config.yaml
d_model: 128
head_dim: 64
d_mlp: 640
vocab_size: 4096
norm_place: "pre"
rope_fraction: 1.0
qk_norm: false
tie_embeddings: true
parallel_block: false
lr: 0.00723
warmup_steps: 200
decay_shape: "sqrt"
Each number is 500 + 25 x the weight over its row's rms, rounded and kept within 0 to 999. Layers, rows and columns count from 0. Numbers have three digits each. The size before them is the row's rms in percent of the matrix's.

# layer 7 MLP up, 640x128, rms 0.142, rows 50-60, columns 0-127
098:504514468482468504527509501468539477448500486506523466522481523490471507498499505505501518459490466482511521513496480478494543501486520507511503514524519493497448532502482490492491463478540514477513467516525496494521476452508455456478449503517477534516506467469452506545465538480496502465524479490510530553517474505471463487467511513488507515533434474456494540539516487534494494475497
097:492495484507508509491490501501514516527459530517512513471513530527496485486497478460509526499485487514510458462482514466510525490463527480511478490517475469511484454520470526533509488534496542502497489551520456521500522460502533487541500458499463480505480501471466451512519520491502503503507511520504528487562477502512532481492476522508539440484488474484549486494534529578529496465469
108:451517512473491509514500504540510457556492519505482481513538491482549463477536477442493494486447506456492516511454516508500483526527493493495514540530489508471505529529494520494455513523509514512545480466510480500499541495478540482496502449447486499534541499518496497482480489452476501525459491477468503524494501435495498529490469502489509543514478526479495502519500509496513509519462
094:534502514475464473497529495479522434501507480501504480479480512509482541484479488449502544504517515455462458515507456497528514510500499486535500519490498491518504497429552543516481516515500488545512525545488520492473487463487471536475494451470483515473498505485527493468474520509485529521496537479509525488516534503518490522456517479497506478520538495500548497494521486452523472501460
086:470525456496552502468548464515547505487538543425490532469501481462442477514540500508514522501509500450504487507526531502522515504467483483495497517482494497527509515525549526455466490503484479495467514528508510522519462482479503449471522513484507485470463472513491504502498471494509467515510458496538553519460474486524515462510478491490504522527515469506492495491488509517498515497501
095:470452467480496518502524507477510486515500480511558479488514512527521471461458468484528487527547497530492482507503506464498500512507540515507479501530526487515501495486470507529545487513500463485517485532513475486476525517509453527477464414492517527447493484494503537466453488510510496508548471450512489499477511500510492500483525509451488511480516499480485519500480535471561511526497
097:505507544537467504515496504466469488475466482512484492503535485488496508528515491525448535490528497473525501508533504486505479473509499486493502513469472527494514499518542463473503494485525515432552444497516510531471478485515507532549512454499511483483505482502506497450504514533521515548512510480506511508513471488532533496489514504484476471499512511461519489576472499441508504548542
095:482516510486495510519509507473460475492496493487512495483547493523482507492481502493484469547566538537498481501511556495475503500467450465492481497515493466471525537543530493550510474486497496501497465501503515515493491523494525523523520469494484534477479489533500534511519521514527584460514486480521502519505496526507537492509477540488493465487483557539510493531509490435493483535509
100:452503484474534493517552501500503496496473513496508435501539486485510475512545495517509483480484535482502503486524519471515510484509468511560505491519508477490543491514523468495504484536519469483488498493528515500506522492529477532504508484487508535493458471513481452465518518500527518485505427480539501455502491481499488533537500489553482478494544580546485501473511514474483486499478
099:493485505501491482474467532499500494505473509488538503499486523519506451493505476511512494526503459545480542447508493513503552486481550506565464517533495485493520478496487507484516439480455528456476476531509495475537483539504489485478526518517454484516502564518513482491523515520474533459479483539529517533500504486470508536509485542502528493495536499481517503497459506496524483516534
106:521530538513492479480497491501520564526561557503496507481483470484542483512509480492485503508503485503493477494462526480485525528535492488530528490534479527518487534489488470536504502469451505518517515515495476479533512529533493533508472504523530487484521458512498493487484500489481501439512525467492522514538499493493474509473535505527456477459443499478503511546491532454555526482496
# layer 7 MLP down (transposed), 640x128, rms 0.0652, rows 50-60, columns 0-127
090:465501479517520511476464485527513537506521447514483557532511466502518471497564484476465485560499494488490500476446520511482499531508466465460505501513515494503517502516485503464496497457505446501526504504448513488493515472498512537493527505529494498462494483496515487503483509513539498466469448536507475483512492523517502484514526519487516504499532572521494448485491468495484457520510
101:484458534473515483532503510543515470475493501495497475501499509480459484487486520542532471513494497502517494501522506508516534463523520510498492519510542512515496451456468505513493509485535486483483522482489484546496491512474467513533497492516516507551503507494496507472500494432491557511477550520514499513490522503504492562501542427494499517463419510507527445496502488498479514491478
118:488500485516519527527506504471535515464536483485456558497502474488482500493460498488476496500500516527491474480500531535563499484485504511527483500458529482444563489475531512496514470524485465501486483524549471536502483516482520517473506492512509462528488456518472509459549518476492522507545508465528520490490526546505462523485521498498513461471511481462483529523541475518504496504486
091:516493493500468507504535510485456530506474496502518527486459527447447491499490525508443490511494515489518549506515529518488458483440487505479500476526485485493526532512485478478474494535520494492469487500495476512498549498497528528463480504513511542496550452478533489511559499492450477474528492499490464495484470505472538482520513536511462512469488531538485506518503511532538507486541
089:533468511494466514488486527476476508506483454489500424521446535527502496508483495486511516522511517488524512473504491496498478522516505538493500469524465498500477452481511462508447514489484503506483485547536519481516547473513455548462485511497463502501510544489529479501505518479468509504492484538444483500495512518496503555527484464515467504494476553493541527528521490471490534513482
092:534487517514523472512446490509497511530491486496488500514490508494489481502476535521478508546491501505494532494444457564517530485521504528471414500486468512475495479543484469505474486496547532528522456483543536515501520519531529515495495494479540510492549515502502503502535493519510536468506489473498522480551470488515493494507482472490520509506534527506539491537509485482439488488494
100:479488487513534516497477518442478456539515527489482481488527534493533513427501488469511479497490537506514505478506525501473509527496494518552455476510506505507471422472517503516483487494497471541490492515486516490512480519496490532482516510505476517510482509513536530494475504483458512513506501548502488440449532544491483516487507499496518511472481567499514496466559499473516504518478
098:455527484528510491449545521478514461490503500504476483482450535474510556504483483515477487486465480452522461483497500468511473500546516501505458495489485481543484511473467495484502488474505482508518544505498494510503505499549469535508485479513505516517484440504485515536494503526470500517443509490519526516513513537553478526494465487492467508454552494467535503531491483491529498481522
102:492516532523495468513498510481464514461530516489458550465438506499539499481443497534472488505498514522512479491499507499514524524485475486440534476496447518546463498529494529515513497495499496507517482489499481518487490549459511497503504477496493481474526508503523533522481496501428491492539493492479521504496507510525481468502463513488487497561468497503555479532453504508523517532536
107:507493475506524533499518471452521476462525486504530474510509516503471498518507513515499490491498520449513455501493500542474469487513507492455477487487505529501456510513493550532539443496556514494517482503458497483512486483526527563499481479486470478533539483482469449491518515524499511521477519490503521511499509489465489552496513500528496538530487548554512474467487496504514502512560
112:516474492525539546507516500502501473509529500485504428504485497531533464493484507507490520500474508560526522521514475482514509474475476514471503490503505476493476466464512512513483490490493466518503472491481497514485435484528516463498512447495476504500468532477543521541498464505489528523491511493500491522510499548557497469526493476501573522476579485499490515508475528480478485483496